Part of a small language model's weights.
Size: 8 layers, width 384, 6 heads of 64, MLP 1536 SwiGLU, vocabulary 31717, 43.3M parameters.
Each number is 500 + 25 x the weight over its row's rms, rounded and kept within 0 to 999. Layers, rows and columns count from 0. Numbers have three digits each. The size before them is the row's rms in percent of the matrix's.

# layer 3 MLP down (transposed), 1536x384, rms 0.113, rows 547-595, columns 288-383
093:484512535509465500488505468485493494473524490504538512524461515555561533547495484467516508454503488493583526511501478496498483511504485532474516482439525501481468502502487464468487539490510542495517547526491493498470463507484538571454425504534515462509517511488481462517526473506485465494
093:494511492473498509473471511507496447501527449496476462505536527539513524479491506486496480486497498479464588472472510493477493486520460502458470493489507531446512485459493490477471486525473531511505512503552495492460497510458534479545485500515508482544543500481482521464491502476499559469
103:511466496512497509513553470494505476489485513489481501507466530445541490517494528441487474557490466456507384552557447464502527520481478514526496450431524482485482539464487502474511453482471499462498481491490532568488477548469529532476493466488493536512472467495489484483457493494517479486
094:484482491506466497534542489494482484501503532464485486503532516507529447492499517525497452517499521476499603516540495498517487521522514514513473471525519518508468523517495534519516495498507504494488473547483537481432486526451522507496479538488555507474489515526532532478508459522486526500
094:463484487478456488529504506475483495534474512498532483470515486497488518474506546470468507478526508501494466489489478476510496479503513487452546451525491508503442488484556527516535484485540503560518482474484500495477534552448559514510498539455521514510522500489506513472505526487491446477
102:480526524512507533499529533458532536476478510488522504540488479471453487509526497497466486485519492490494368505514492531525549518499515545519525505539501509499495479504510524481539503499535498554480437533537486473491472505506485553482524429507484490506483473518532503497487516488491464493
105:501470541501496504502497515476556528528499441523486523484549472509549499450464481483479516491481494483521436470496471494522488515545498538506494515510533490495489499468489524484495489456526478525487507514473518515480525518490474493472504517517467480500486457507496553471501507502443459455
104:515499500507485496482537522503518499515483537444439476455525474488500484483442550525542514509485492504490501548473502493494488543495534485495499493495515529521515523497510517494511465522499500472519519504504490527539522497521487485542518482485512492473504524532506519468459458500499462528
096:511494516521501432471451525527457491491494515521534487481499469508472499484495500506506520476466454475523490489489482514475486492459519464502502518455511497462510531438474486464507516497507477483468480431517514526527459522491495538525492467514479493488497485472482484562494512504469509494
094:441517529523480484461523474506534518492529518519505536485519497509517423499462533493499554566487477522471619506488530429498503493525526482506498480519477482517462521493486535538466518490497546468491506510488470520509455493494495450512482497468490498487486513516492473509520504512498499474
093:519480487483506537537528510489475512489489503522464511521476503508500517506521475471479449448501529496508358521507471496503499490528504493488520526459452548482518520490526509539564484507459494513519481509482489559550463501526503536538486505496490487524470488499542509542444459465480466510
104:468486503456523498512493516525549453442528492462495507507499472477507493494531465505514453489495499448485494439489495523518452458519443488533516547507526487487477473557492567543498518506483503487495530478509512462506447506495505452466513505511498501481520511489491491518568536499522547501
101:488512534498492506554507501500511520454475516434489520475468483509479540525533501531509497548544536497531477546497516512470455445497513453531518502493516527554526503487473498492513523508528513501489476551489474474485483490471479557522454513478494487509533501561537468460483483532462524509
085:475523478492474488491517509520432504492537537532519497510551498520507478458494520472511519538526496518485646500490442514512503496521510474534467506509503475533496471458505473513492481468488483490494479485559507501500519535470506476490497477482496528494470468514516498515511469531484493491
098:520498477504483481522465496519487547494510496504468542492506518465498495526553480481464484496540531473484393494514495548510495473458514518514481530490466507522511515535482496514489505493539497483478468530485515478578482525531472520487498467514512481488520550503517502495472477502539486522
098:497541500517526479519501518509480502479523501495459522514495531538543481498543522503512489509479538514526490520461562496489480516508523482475489532502477498487498480497523485549477533529482470464494491519496476503512482466445456526496489495473484490470478472502505474523452512484516536522
099:483495508478530494514498453499498495474510492478472515576459499552546475533500463495524488489484509486499473490468507559528512517515549478542478443472471528507450507505461499519495532480464460505457462482486512459502470504515493525523499482530508514480485491511496476483528504470496506507
096:520527490551474513529472536497472521506512566518457511500515449470487486481502495464519485504491516516530497510532498567477483490538543485502532471526496470533517545476483511521496495480479512529480477503497512471497470514503522537466507494481488496487475505536529512525507508469484463533
092:473475515502523489507474446515514513508478508568497505488503503486450497504481528495445513512495482502499531483492480421526506503511496514519514528474521494552485570477504484486485505516470474478503540484481528542469509484448535501502490504471511481522488485495501565509497528521466531487
099:440486528504510520495507480547530452543484525455486480485448507492544526473499509459559514511523512544540521514487525564478508493482477489478499483477483481513518470520525466476529532488504504528504491505493513487473507487518523498521464531516504462535517464475464501495512487487464470461
102:513504503463501493498477472498490468527513517490456492510485497494519457473518532491508534558528521510473444482467477536490476547482526493496525482523470499500548502513518523488517513490560466476449516532498497477562504503524535462504544503497482483486502490511500491479469533492495508514
109:509575496542498516472484521519524504488511500495507490541488549490484449542523525493516528504492487556487482525486524481507477548489516504490471548449464508518492474537512470462465492481508481471474507466495527533536452480482489482473512499480475510522499512502499482490445492485496496514
095:503501459469500480484488478499488484488459517465482530506563467469440453483491515488515539520507506490462475500507469528487519503541529462486519486541482512427533520513488486479494491433550519484494466501476555473495513499542458483519500523487496522503489507514550503465445519539546470502
104:467474512565480465492522525491490477477482536530518493508504434464530507460508453541496501503470508517470504496517495487540509505516498533445519474481495520487507529471484446514492473478504535486494503484499495495496496510529536575521529507466562527493516484467581495529512506485521494508
101:510527480545502491512477513471494518518543505532475487490494501511477512509509546474512494515511486469486514449493515492533498552493457496496500478508486527513492490478514512519502522490536500466518486473505511503522491500505481466481494518455536527542485478462521489511483525525526512470
102:504506511494483514523486519458480493458534493506472499510481512502509532534512500476509470460536500503491509498478517507477519508540492473503511491489438510466455479491491513485545514515470501499473536491509493438482475510502504490536484533524467469512487533490472516534517522526407539524
102:452497486497519503542495474453470476471505509457504503528533521493520480520516464505544493484514498496527473518536522478495463446477480478511514453526496543457493499511520483512516515507461506506496468471510483503565505540502513508535537476526499531503499524510502504475567546500534535490
099:500513497500502530491513459496527514485507492510540515527525512505515523477524510453503474474490475514513449475543509478493487510462450522473560461491533528501458497521517469509546476505473514510494533511541446482460465480492517434448423502461475491534506487510473444532480489497514488483
100:520520497499522503489498493539449540491502502447499517500522538492486518501464532515516518500503554508545490540494544461498515514503491488501516533488488486465501488512517536490502468491502486489506462476475494553518477530514530481501518471538492467511492493474529492545539475517475479549
096:506493487509513504496483530475523487503480482496495516534517501529498470518493494526525496516472488506495484443460504536468463473453470501462473462493493473513552462510465470502490518495487512486498479499507476495507484507524501508508473456530487513471514458517524540524538504498493523483
094:519537509498525454465441497507479501525507499554513489494515485531549506494501498471501488500476464499452575467490499514447510505501491530510513493492491529508515506475503478478512424465484478468510485502524507524438486491486481494523500463515456462519549497489478473533502491524545500486
103:483530512511455539462475519430486480528515553513506493530499522486488478530509548553470505455511534479511469489504544529537493518464533499510485539476489500458455511517495524511505507512454476482493504472516505527510471461495487504454549504486513501524503482551499458518434527515511529477
088:477512494457490519524487488514507449491526458514471509489543503524482524535528461503502513514534491496450457503519470483489526470550521527474513492537530500501479502497506546499503486468480475540475508456469498517504522470483546487519481545534486512479505480459495470434484507506480481520
110:514490508542502498541506487508565538490518545475488468497430502506482536485546499493494465515526549463460529466467520493482495525458530506450527535495485530496495491481542549511502500487511550504496519514536507505511520511515529553515492496493503479510534465490444501497538522504542490538
094:445467537499448501510472483526488465524479483508528533492481510536467492498477452520532532517505508489462457512483488559520485518468479511512496518478514490468524501488519491455514505453479476481484518498510480523506518450499507475499456504461520495511516433488455476475542515487498544523
105:502501485462529464542458515508485466478511468508469511469473546523451505504546500541487480506504571485527401537500459499489501448508475501488512519446471464495466528516529494529489487492542509510519504493527556532459502501470511532507530471516518489509488518466523471479505484497486506493
099:525486485534545540494500467488496486504549476547486500442528458487464522467471491469515474473470491538490584524503534473504479482482493460595509477537486503512486471497468546481473489527504485498492472529540490452497508520515500537535518499512498480514479518500473515474465482498498477516
103:508496520498522490496521529509526470505426476470541489485502497504487506501530523525538497524521507503484499513498489510507496509516442519469515479483511532532479482520484506519516548507494475494489480498509498425483535519466489503512525480490491485511529522486477483493506531536497575505
090:500494493485466536497493506554516460520501501478500502496492491482474504441517503511512533513485496477509580465504528540553510505487488507495466478488469520530491471502472515482525489500498477503495468504494487458510513498480495432494483488504462512508517503491525448500521493498497522521
095:533467468477466549496461495503509501472509499487496475495506504502503493537560483484525532485493540499457549512524514511533482503507454504486511490474528529461530483482488482488451492535452537477514514521517527475436502484460488462501504485484514491521443507468501457472437510475516537505
097:497478462480502488470513485502511503492527555501477538486503452496507512515480506449496484526498542505521491503503489558521473507510520503475527539493479528509486523487489516529504487467512518501463476580489515516537461523514530503492528532481553469520506484505523495492502547465503468528
110:507515543494509483491522518541536525490514528539481504471516502523465465462483545535492501512491472513571545474529471504507508508448529491484486437473492504509522452500491465490495478496512490482526498501543488499517473493536471444481505415511500504500470506479490496498516458500507532524
094:481489525518470518510520497536498523541487514521474464483482466537486530551496454494511461531478488517517386432534492470481510466490503499493512522500512538493506500510457509476490480485540475506498502489520470528517489499525505567510494459488469462523475470516489501501438512492534465494
101:492530486485476521479476497436513507535490519489511471517535480497499482491482544491483438488502487507477571476476482471494474521544486527474529467531489533500467457472489501525448486508499505489494463488510464516480462552453483508512491450513502476508519537472501490531535469507501529498
101:506508544473482541530513500506500516519546510540552501522468505505471519523496556501514496518459546506479473493491519509504523463525495466487483515536518459507567495497488503474532528479524479497435522498477456545543493491529501488505484470498504512493503485514513498507479481501520523513
101:496540481540513480535500503496477512524470522452498506542545468474529504501525552518544527493478515516513531549471502536514514474543491490510491452500503480478473495505514487498474487516520518485507548493513497468512537541505496503509528501453515496506483499508504512535516450507532523473
099:494474509547523511496535499484497448505523472512437531527528533542460466505518471518476512484496488474499509492483463487514507488490530486529515532523475529453495512487503514469450506477544472550494502544503520486489497499508484535468518515493515497496494531526465562490542519481426459520
094:494496518495482507499490536490474499493518529514485478506511484464468475503461507489495508477521525515513507485502526489506464494495509550551509451483491500521493504504480507513459492500519492495521460489542494521521506504519463428529499498489438506504469513478515505482547488519537546550
094:550497510503505528506503485517493541490541525484500559564513518472514523533475518403536514470476494502502490487504520490481537464524557498484481497492539508488478529468507483475498485488492478518534511533466474515496499497447489515526488504490502476478543523523475510513518499493461524515
# layer 3 MLP gate, 1536x384, rms 0.117, rows 548-595, columns 288-383
091:538504493483450474450496514513488538503529488499500541495490468502529471468503493519532439446508492483486440525465488506500510465472457519462541474484486460492492491479481500520479535526453472504468522446499495465524477542493511490514500507512462498474459513478502506472464500461539497478
105:484473503490458486519522518483537508531468479481457492505501489495476528507524491546517478516505492539509520518482507521473503517474450502510506509520491478499526490518518541476499516479491493503490522486523502502527526496545507496479501500493512496514469543452490519501508516553521487490
097:490485523480500520484450479500487475511476495472477514534529522532482513515496505467518498521492522493487473485538508523489512469492507492498479506525491486472505518533490522539515519471483496485489509523497522479506547495477485532479494467508484529518494517461496521493529500492542502527
098:522459488506448497501548523513434446493518443505531501507501494543495512515487526435487467572462491517526452507480511475477478485460496486490502506501466505447467515484465520482494499503501452529450509513531506523470484486463493480537486521511493487518459485506497479496500486485472491472
098:476492494493492494515464530471516486510515515489472508500515505479506501500549523508479508488517487492503507542470482493485517555502488516459519491464453506492500508543500515490510541467503518479465462507505481480523489537512471437527463487496516512462484488514481516488472568478515526523
103:500515505521518479479482515539554518520499567507531527505480468495481446509487503487518489535522482475512463503494467505512553489498504529478465495526505531485520529499535483470473526519546497469517498522465477493511495483544492511474471496488522543463527490531477472502490483543528499487
096:508491502501518480515499547498473502497507518489481472460492492503472451531499482494516501498507501463526500440466522506457475499489532449500497497456481495494506521477503502536465541483483482522523507509514524534484490490481530511543540541480441540447552496498479491497498497522494505483
107:492534517498513475515470478494536474497515519519474484485531506532504511536498530454473519496472477516535498494491530491549488484485532513485480514461495531501506542537485499493480456508498510547526501516522503480490508519526527455502505498478515530541512506512488504461568480531481468500
097:498523516492517479507485500491495505523499486493513474465489490507470548453529481500473469487491502500526498518515504564510508518452475549506485478516513533507552472542524461469500495514544468478526499486518496494510500517537484489476501483532475495474517532495482495530506479503494478533
094:523504474457505478507474537508448536486520506530520478487496503504504540505506495510458491461518521494498489487485458526491490446494518512493543540467482500465502504523540493562523502474430486484516502496511546492536479496511494478562506522524478489510457478474503529516463485495503472545
106:524506479528517523501479470502489552507535525473516500508510491530472476483521527508487451472513487503491504469475516523484509515472491450460555473488493490514540525482493461464483484465545508492490524532526508499503498464516535520530465531483499496496525453482497487461468483483461526474
095:510498498496486466504428492513463500481477514517484469530504515502483532457498507458519550500513519484525509505508525520507513532498518494505464477481498495477479505509498470515506496492547538475517517516490498512535514513550544520540533507483537490486513470524492526541580493468496496511
087:519512494546502508490506486514476514496489495526474530466497531509512522468537510474506493491561493495499518521492482499481475484511522510531513525461466479552436540532527513502514469491504514481504526474531537454507509475496495487532512504468525474482538537490511495504491480518505509507
096:500494487521487496543474494496449514496520508502497503473506506534516524446526515451544525529542492508499480516506505545505473517507527561531519489478510517505500511513491505544488500515566488467488441535515507476515488505524490511504507497488558509498490515489500486465520512537541512513
090:509478471494496496534505512506498526507511478447510527530501484489522474492526530476489525458497510503533507498476518516581505475532513519472527468500458496540495466483554457456498473514463516482496470523491557526484469524515497482570574507536526513472489524491526475504529494506517505491
100:493467467495507548560470534455485493536516475524506510523495520536488477482507495480509521526490522526487474512487549515528513473540465460499522490495457543522502526486512465465490469500516485527544486532460500519500485496535479530488521463537486482492538517508513530443519496499530508461
095:461479545482468500560451500507529508515482469515469491481522501493472525535506499496500508486495521500487507470517509490502492491449476526470483466494460547517531514521490484532487521490521509532460476524493492517525483487483482505475509488534522455539484528481497521475484516470544502447
099:560503511476506463471527523499471503497483513476501526508519480521492486497516510526490457506542494518483469493495504552487485501497489490496510487519503485486508480434502417498527538491538497513483501517503482471492490495506468519504499527514446487501490495475485466497499567462516524500
097:502519505498470480494513489474516541502488466480473535502516481465555477478494514510518511516451518514539495536464501512471485492540508503500487505458487494474483471484553471500552489478530490494468511488519523464459479509559514504486497485519521456504471500475506547506515515513508485477
097:507523501471519533485510483480464519504488547520497523521467450506519473507520511509530530516491478509510459480510440521526447477530512519487497483506497514508579478511478493478492520531509532532478478538475465514536467469534552500522496460496498516491508483482506535508486486503465480520
102:507487460525505494538481528492523459535483515486511488492500488535514501487437545467459513509472465491500502477513511524538539519556513537501507476502512499503515522443529520479487541529521543472528512487437473495547503508497523506530487502538515489486474485547516485492494479494515499507
096:482512488436495485498492493532512527500457497465491474508523509483466458461470503494499518490514505486495491513520477508533504493526496478476517469507503527459524543506475460517511501468490528515519510518517527518489495520485473504492512518520475465503483513539512467494483526547537454468
100:455513524507478479471519452496469434547471542504461499565539527477521519541529524461523509524488476531498473571499496539487496481491491472525485494529476477477493491525451480524474497511491487531461500480532502461508493500548546490518495526456522533457483508560514500492507509501508489506
101:514517517486478501511483519491483489542498480510464498550494516488527528486508506478517451495507490497472523452492526508532464500504467486514480520507475510506518476494502483507535530495517478472556483469531534497500506496516475492485485546467474531541472500554453471560509490483491490484
100:478504505468517476512437466523498470478523491490537427482483481508475500500471481526510500525453462482532491492460490486521472521480527493498477464474525493518500495520529452505491481534519470481472500539498482474494481522495517481496508512498534508501469476512533539496527484502538449541
119:552523518519461495512485524489493510545501494500481463512504520519494490512483532541473547525488539507472525500502476541498495525505493512441510555515488528479488539527489472474491560528510534487491490502471493519458502433459500495477459506493495490488533476491508512481482502528437499464
096:505460493520452556513508533517507539484531509483502512472452475494527528523497503463521465493468505489522508478526529515508505426505496487485458522497546523518515497494497497523509518522490493526492510507525476500590495533492531530527506473523510514527459527454511498525466453453470505464
107:500496486487507511487468499530449528528450469467486537496472519496503464496531486516499538534452477481517491484489512495548511448501488492495472511540487489426497536513547482514518501510465511497513465510501463538449446507476509525573507518510486458503507478495491541519452515509474504497
099:492471522520531502477505500498543475518439487471484489520491478498499474513518520506503495551487510524503496508464476520484461531457525515462462432528479464515532501493499507533527521505489483517514517493502496471516515510457483485500466520486463492475511497522498494568521474522500509525
097:506508504512506517503495554484563527475486446505511525537504516462540473528526519488511505519465494468476532462489535557507478513507474504517518510522505441478526502507490474519463495528520477560492476459492474565494514480487522539492492517515474459497462501499512484509481504498493511510
097:519467449511501473480480513516485519452518520486506472480481520519527539475453498523451467484493489508527486518483486487486475506492460499505496549533476471530498505504473483479504504495470509490505466509524534478557499540492519477520529540497510486506464465507471460449507515500502477492
093:512472483516528524518509495457490470493469496512492515465534535460493539476508475518509532494514514525474503512496501513492496545497519494518494518504517482511470472482514475513508505548506481484463506485492545474455495537497515498519454492483482492544495527514509464502498535517489524478
101:518485475447471516486496489515486505504513487524512540520545505524502488508499478504511495531493458520466458507500480483500501471542487487500479498516512503498503489495537449489517494489444496493562507483503492569523483511491458499556529495512457486515487549452508511486508487474519517505
095:497509519486495508493509508519516499505496529460451468545505546516519492517497454473497475491467519522539507500541481481470514518512486505493541520493505535476469477510455466557523518490461527504500492481503479465512476498539480498519513510475465469509487486521543503477484448506511492522
098:522504495509470463512511491496522517501477481526522488523504493485524506513503522484463500457498506533553492512523486527462505475463501447527506500543543515481530496470517502463515528503435489482488543491478465495530494519523507475496449496559526468513486565504497516522548503508511513492
099:520458481507470499540524494492515470456484476526519470548520478524520521496496492490509501458492484498484479482478515465492489544496496435515523512486509479503522484490455516512494558454517521486526511472487484504476500480550563521538540507492496514481465530492469477492509521513527496478
105:493459455461494429487482487452470482508522456513496492546502515489468507483457464484491496461470505521517522493514542497500506511503491481534438494475478469496499475542475524484481515493515540477525496495531489524525479541507506488472452521484538470482492522529503524506500486500500516513
104:527532458519521470493499477537453489489492524513490485481478508534511506495500498484430485477527479471507467497511464508495497486504487510494490496561542541484529489512445509509488503534515504487504510527538496525495487503545491560532512522501500511532521475485475509534480461489505514554
096:508497521509507524492507529490495521473499501509495515570518479529487516530491448485530516475505531484484506488522485533540476515509503468502498498508478537453499452505531512476507467544476515480513498507499551509478490496465520489518487491431499520550446502452496508480535461482525497490
097:502476520487493512492468497487521501493473539527480545521479494538547548503459513542504478525517548499503489521467524537492491443540505488507562502475477510504504510519479489497508487462501506530484475478523513514540448502476497557499497491472541451471489531507500473473520503480555509491
109:512496492497528494489545493521506559473493510527482472482502479520479491501475504503465466472459502523480474475513461504509534483483542500507496474527493494466493488518500494519512457502481553480454492477528501500512469521567487493518457533499559488492510504526479491505461482516471499500
100:457486507526502487486487510521466486508505498517528501491500485535503509486521483536476507440485512499523494494520473486483495514507463504487532481427500509488489481488493523505493510481497547494521488471456487471537526555507499478508482457505521506535520478501499546514496521495497487506
101:462485482471478549516515524454509466519477523474491505513518495524500506464500510457489512515527487545515484494476539461475481494578534515499534477491483494508496547482436509493535524550523496507496492493473492532523515527447486489513495474464518446532483510471546488454531523478497509484
105:490485475525535504486538512442493490516513463508495479488490521523520506465491488483498499486536489484523472500479494514512485546534509477480473473508494501489478490486483532507510566517524477472513493518482494517463478495536519504480581507520522456478471464460472520475512549544492469527
098:506501473499483564496482466506462541497534490487521521471503529488510496500494500498537490484526553505493483461502502464475497561512470498481539502521480534456523483510546497517516489470441495490528478485526474485516455499466478535477473494562483527510507491491489519498541522463456458493
099:490503489492492495536509496535499490478465527471467533531488486496471586520500478468483482507481479453526478473495542456492489489467499494514494525495478515498495501533507515518477483509520477494523490511459524503463516471448474507526505480434527499476471520498540512479531504477504482466
100:488528491505528484548504475501507520490546487481502494455521483479510471486520469499491524491501511490481481501492521475527517439510476485511548482490494482476491499495515451468537515472468563483504526500480486495472527501531502514474459502531511478506513499482499498545446510470515487510
097:514490491498469527541462491486501523466549457450472478498534543531487489542485455453513470492494493491509485482486481525476500538505502491480482483510519477490488470477551505529518499534496464519473489499463498541463476517483513490512505480509524457496537503440451509532506486511470517566
# layer 3 MLP up, 1536x384, rms 0.124, rows 548-595, columns 288-383
091:539491515525487484507532543505492521525467496463499509495501510466523461504483480549495520534465545527473482505500521551458524489495550534544521514470481476550551532533504513509485489481512436469524500474477518493502522452503493539450496487524428495490472527466499473525447490491491507515
107:470508495527529510467501486505514500559528486535487496508523491533488509541488455455464478532500504506466507482459532496502513458520506473457483521478502520478505455565508552510474503521527500510524499501478460472495478495484485519489518464501537516537474533515517515493528521511461490512
092:526542503524503508485519522499480479498506519521471491511462458467521546533503484470496556460512486498480468478511453491494497507492495514527534479496474485471504495488494531518491531522451501493523518466511477539588516480514491472490551504539474462504506491446486522472518520475473517491
094:480520486497547524481517492511517527488502512481470495508499510464487463522498493523523547499508512497489542488525468524480466526482511513515529505464556493514519441518517497528500490490509554482548514475534489501508517519578510490496499468524470544495532539498467476516470541550504496496
096:514476472510540468504482504531468485517539498527462529488504546538531533531497476492520538516483502500502525502496534512510468461469519474477481482469500484483501532499490487532433516502462482489518567507474480548472512515514527480503483511490510491514509521478471510507541496516481515484
107:506500442500489513529516528504465496505499518518532499513491483551463532452529523557501498545487487503523547508485521518481548483491465487510520490521488514499547541514457503501510499497475486514520531485513475498506517473482492487488443498494498478519521498516464525474484498551548519506
100:529493503482515508532540538528470483514478521552501537522494478477462505534514486511516518475478489478458450471526498475472497490534484467504495521498531499467452440522515568483501497509509510499517478499523505473479543515445499518474469522462490500524495505444504513516541525482520552469
098:486511542449490476524512437509493520494491494467494488508496550542522495524489497522504524525509533526569488554511519499498510498504567516488499466545501503508493486518532512500527554491512506482521509496506469510515484496509488472453486473471540532487500496490500484493479463496504511547
097:529530494469509485491495516503487514529488449469525476470473473492480536469559492523466464469490508482530518502509486558516510480480463532483514479536529537487564470521520492478522494519531467492532514482514476480491528508559492495484535514551486521466514507506475508516498487515525495518
098:487490493548484505503500470529541494506480514465493547508467493498482489506489488500504498538485485488501485496501546465503515536498444472510472457529502487538516482504491531441470530541556501549462506534517463520478491523489502512448498477521501501480545498495491480475528480523492524466
111:532481488504528520488487504481504469476531485493504472519515533473494489488496470517465493508491449489518498480487517499497488544519518490487490485553497510502521504461461469489534519476553537511495523508508470536476473476466525575514480533481499531490504506540508513516508491493451486459
100:521494518482522522479490488508503524522538468530472498496527493479525499521499461474493488442477472507473477469465498493523506510478518551488471489508470472486486487504525492514526470488487463496523478454492526518492537523504531479479489450478532528506529501478497526512498528470495473515
087:542509537526487515478510511496589454489493454522513537481445513473490515527511482532526496464502483470520448499541512510487527502494523512512494526503498495476540502539489531503495537526496486487526526497502490529555508461513468501505519489536527473512479521508472493513512523474514499493
094:468492488465502537473484535494530489511498516512514473486488516467517506537493506546438475452445499498543502491482524475516527505447460473462472464524468468507470447494497462465506492467442517489537539513492489510471498458488487459499507510525447489497532509499484505515469466460462508535
095:513504495492486519515512482513486472487494499482525484490500451506459497471453459473524457489508456502498456463488470515452553512474477523545505506468492475436529508473458534536532519484542513551519563479503475513531546488510468468454470508486506494502503484491477472486523523474474503480
099:543489501495494454451445507479506458509543492519495481503507551500517484529471503539535535512542488507484463507476512466492484516496460473489491521518539506507495480484499498511516540492491502512508498510550426482491493476488474499496504467434478488508513509481494511526491495503474502479
095:511497524495543479445513464507475502510472441498527499513497584514511491471502508520498493470457461491474509459446488479535507521460480491497476521489518514436474469509540509465500488547523468508534495503526497505473502488510477480528489516512497516486508491457505517493503477499483550503
088:519517500502494489479477488495471462520486532494488503517495494495503505503493503538502465498518504500482475504525493557478485472506489467518531457524501471499485514450495466508515543508522520519502502518528508473505492465516480510500490501539514480504487497533470457494544529473512497493
098:489553516448477493482515520475481521446499465523518572527535509507441457505510505476448551489482476461506502488501527480520504544540543523491502503504551512497506524484509493547495469485504457458515514502535506517495493496484483502491528487512504478465488554525516519515507517517491525534
099:498473490521506463522490539519518514488514448485514486477543525489491528494483514461480438483518514503497529541505531495481530530514457477488506526493515481508436512494512495505520479464469489457507513466519547501434509526474452489520485543463509478501496513514500479517486521522529539495
112:498477506485501473467459478521468483482484484496545521546507483477487524475542503516516499519515512517525496508498492495492513511450487525467472509509513486503482509530499533532490473520539489481464485503534529488542497538518483477493461509500523467467507476532516500547503490478503543488
102:516504522542523505483492493449505490531539517528503508497472511498536514515531496522521445503499485518512497503475533499485498492492511529495474507523494497516481434513510537476491507527494467504480494484485462504527501513518541493518493499508495519490515487485480532518511499455473531543
109:507496508481502518529501512512502473497546457555495521484477524485461455488470466537512503485520514482505485496528509460500516520484438506497544491520508525454518508518540495463545524482473539469495465475508453543518499484478470508493538507514470475573492466447482507480530494502515516494
101:500479474524517523491513507516491515461499485480557486460533480499461459503485486505471505520488523484501495547522494532496545460515533483514499476480521489505483528497497502480457493525455512547470506516483450503494482496455501521508521480509509484477532519493540524450486511511499508497
104:493488505496501469514471496512496518529506482500576480465466512478471479489461514484530488524504509460563492500472473534524463533480493484494504496479526528491465500532538507490540512490505455486515527534478491484511535524500470515490544453485493494496489476496500484521590495515526521510
104:531527474513494477478498498495473518501512540485510489510502490486465467502491507481480479517480506535495524493517460530521536537513518522484466507509516455468498483448506512456530512489493503492457513511516527516509497452545511520480456506502508478506505469504485435564486495490494510508
099:485526510495472508456467500497491446497499509488499499510461481515508455464523524499466524517541515482497481504483484508504512510518505509520486505528512496514511510513489493468461497490562497556504461486497489498506523488511479483545540501557507483481491556508512538472474484515469489526
103:474487487488516522484513512460492507492516491532488472466480471508513488517487499451459513527519496500459505472506452527524489475481507456526509506508511531500511487511488499459502479484545517511528509516496510482578567466501510546522471479483452523501509460495500451469482499456492513464
092:468510538501486510500523512479490491506480482486497481503518500529493510514503497461496479460508546424465496556567466470549482504567490501524501539504491522496452507513538515498475508495500474558497516545503522509500504491504500506466536489478483456480495527464481481481492513505498489490
093:497527503513457561519491535449533507486467435478485552503475549495495484513443514505517482518543539528503499510545542525549501503507494519510497480519500487502511509479507511493515501520504514532453530519462478502509518525522463495455504551488463521491473510477501488484472458485470523498
101:514483482462473469501512522547509554481510430513505501470513505505539504498484480468561486516498450502490520484494451506487468491516497508468501453502518493573497507500509487472520496502528526507505502495459508479503522517516512481534453478498471495497508529466517541482564500534557484537
095:547465533526545493473483502496483518527467523519542493478455499482503501477473534483495495516487509502520528516511547553498484517461504486517528482467502534470501462522470505497494488536499523465514508526529484463490458500508471527501517468502500449485471496492519550571484486499503515488
108:526484502481512543468527544524479507485513509542530475486518490501549486521497520500462504509466506482503487503497481494490503498568465488522479512516475491482524490448494495492531467479463464521493473516498512525494497488468479516516504491498501444538517548444504477528475520474450528499
096:547540494489518543480509529509524454476530520497533467512493466521492488542472517511519459475506505517545481468531511459511478511521477528498535474511457482473479503502456496548512518507488515511530479510487499488469486533511497511508525532506481515511478497504490521463460466491520454481
102:454508526503491498510513473518487523455518508516445461523530482525537474508481492474518514507480500463525482493471487544556488544505516503504489491481492471470515464526486485526484484494521463520506530497480497510473518540469474547495507507507459530494553480480519535475532498506512464494
091:545534505490488494464534562568516502523460515534467530505453525505514482507523475527482525519569472498485496493472479540509546555498490476461491548505498466472531508483523490468511503476515529512464517473486532539556472501555533498466507493514495506474522512500458486525494493488547488495
109:511497478483487530530477496476508503484495580486496490509491483499491480489475504499497548486535512495488509509508489499502469516521506497516483485473500492472532500505524523477497456477538506488489531460505480507513494511485525512470448483520517485498471477544501462504455508416511457467
094:493482501495501477498509456506497526526514533466520505513457484522470525516556505474495505507527495478522458522530483511464541510500475467528491505522515509505511495480499493507446506519532499468505512505548533522468544509498472564483481479498494519462508468464490495552499473479506489549
097:477541518493528462469521508481510489486509513501486521452504471450506538485438499512476523481513501501517453524498491522514505479523531531497542497510485477531464538455479496515501522482537492509477472529481485499563506508540534494503487519504492537501489492516519498467479504523475515536
098:502512465514490503510520505491482468493523469491523442482499514470478468500529482454499517482492433541482500501545505475518520539457481521510481493525515508493549491470522532515484513539480483479536511513490503476485548494508498451522499530501457545535503487481494505510459504513441491521
112:535513486514531513548547508488532514469538465513516489538506509528522516520486515507455528472470470491445471491515497528460500485509499486504533488567529505498482499524533522471497501516484530515486480479501519500509486494481507495517526547512491525513541496538470532513489489479485482497
094:524479464467475455473504534451523502448519514463489521511516512490502500505498530495466516494484533517536552546459486539519517531478507476499474497492484471492538504503490505518496506509439501497524504516491508517545493494507505479477526484512547526488516535453499503498547489501501514506
096:534501451467489512570497521508480509525482477479458519448463548470467567491490485519494535502501487462531479544527509490548501505464506521498551495476512480482490504467480459498554461534488533523475559500514537495514542525510501515500525498485483491533462533487497490458487507491484473478
104:493468453510511490507478517477527522506523497466520496510503513515511510480465478472477482480559493509539511511477443495488476544520494504509498513504474536487471538470464494530518528535483509508492462487545504481473524515461509516477487523494487476519496494483460524443511503523519506503
099:507473542484493522491475515481509490508538485540493509436486544480486485466506461482459496511510473475460499458507484490480485513480497555474503557467475501507518533488493495518513493499501478508453466493476491509471467471488521465507479525511441480508528469516501531461463524509495493508
101:523487479488500496517455509476512493496494534518532483471484475478542486494511502508501482504512513501513508486547538506489521503510481532458504507482508459585486467550477546539520516505450526477469511498503470492498522488505499500517531496522467513523488485477509445493457429465551534461
089:486510500501532469528468487497514518458531462489508480436492485487489502455541456523478461511531510511492507470531475504567523456470469475528543483476487499471493479511504475495534525492459514455515546497476503483482515470527511521492500486504546472527545492497521493530449483503452471468
090:474482500506564507493508541491514499460505484523500444463523509509487516488507514538497486519505557515514492535492537534496469490489455513479529520493482448488503461534476462515483483511499480482458495477584517496508540497535535497478517502491520475518480494513553485518543531486509484461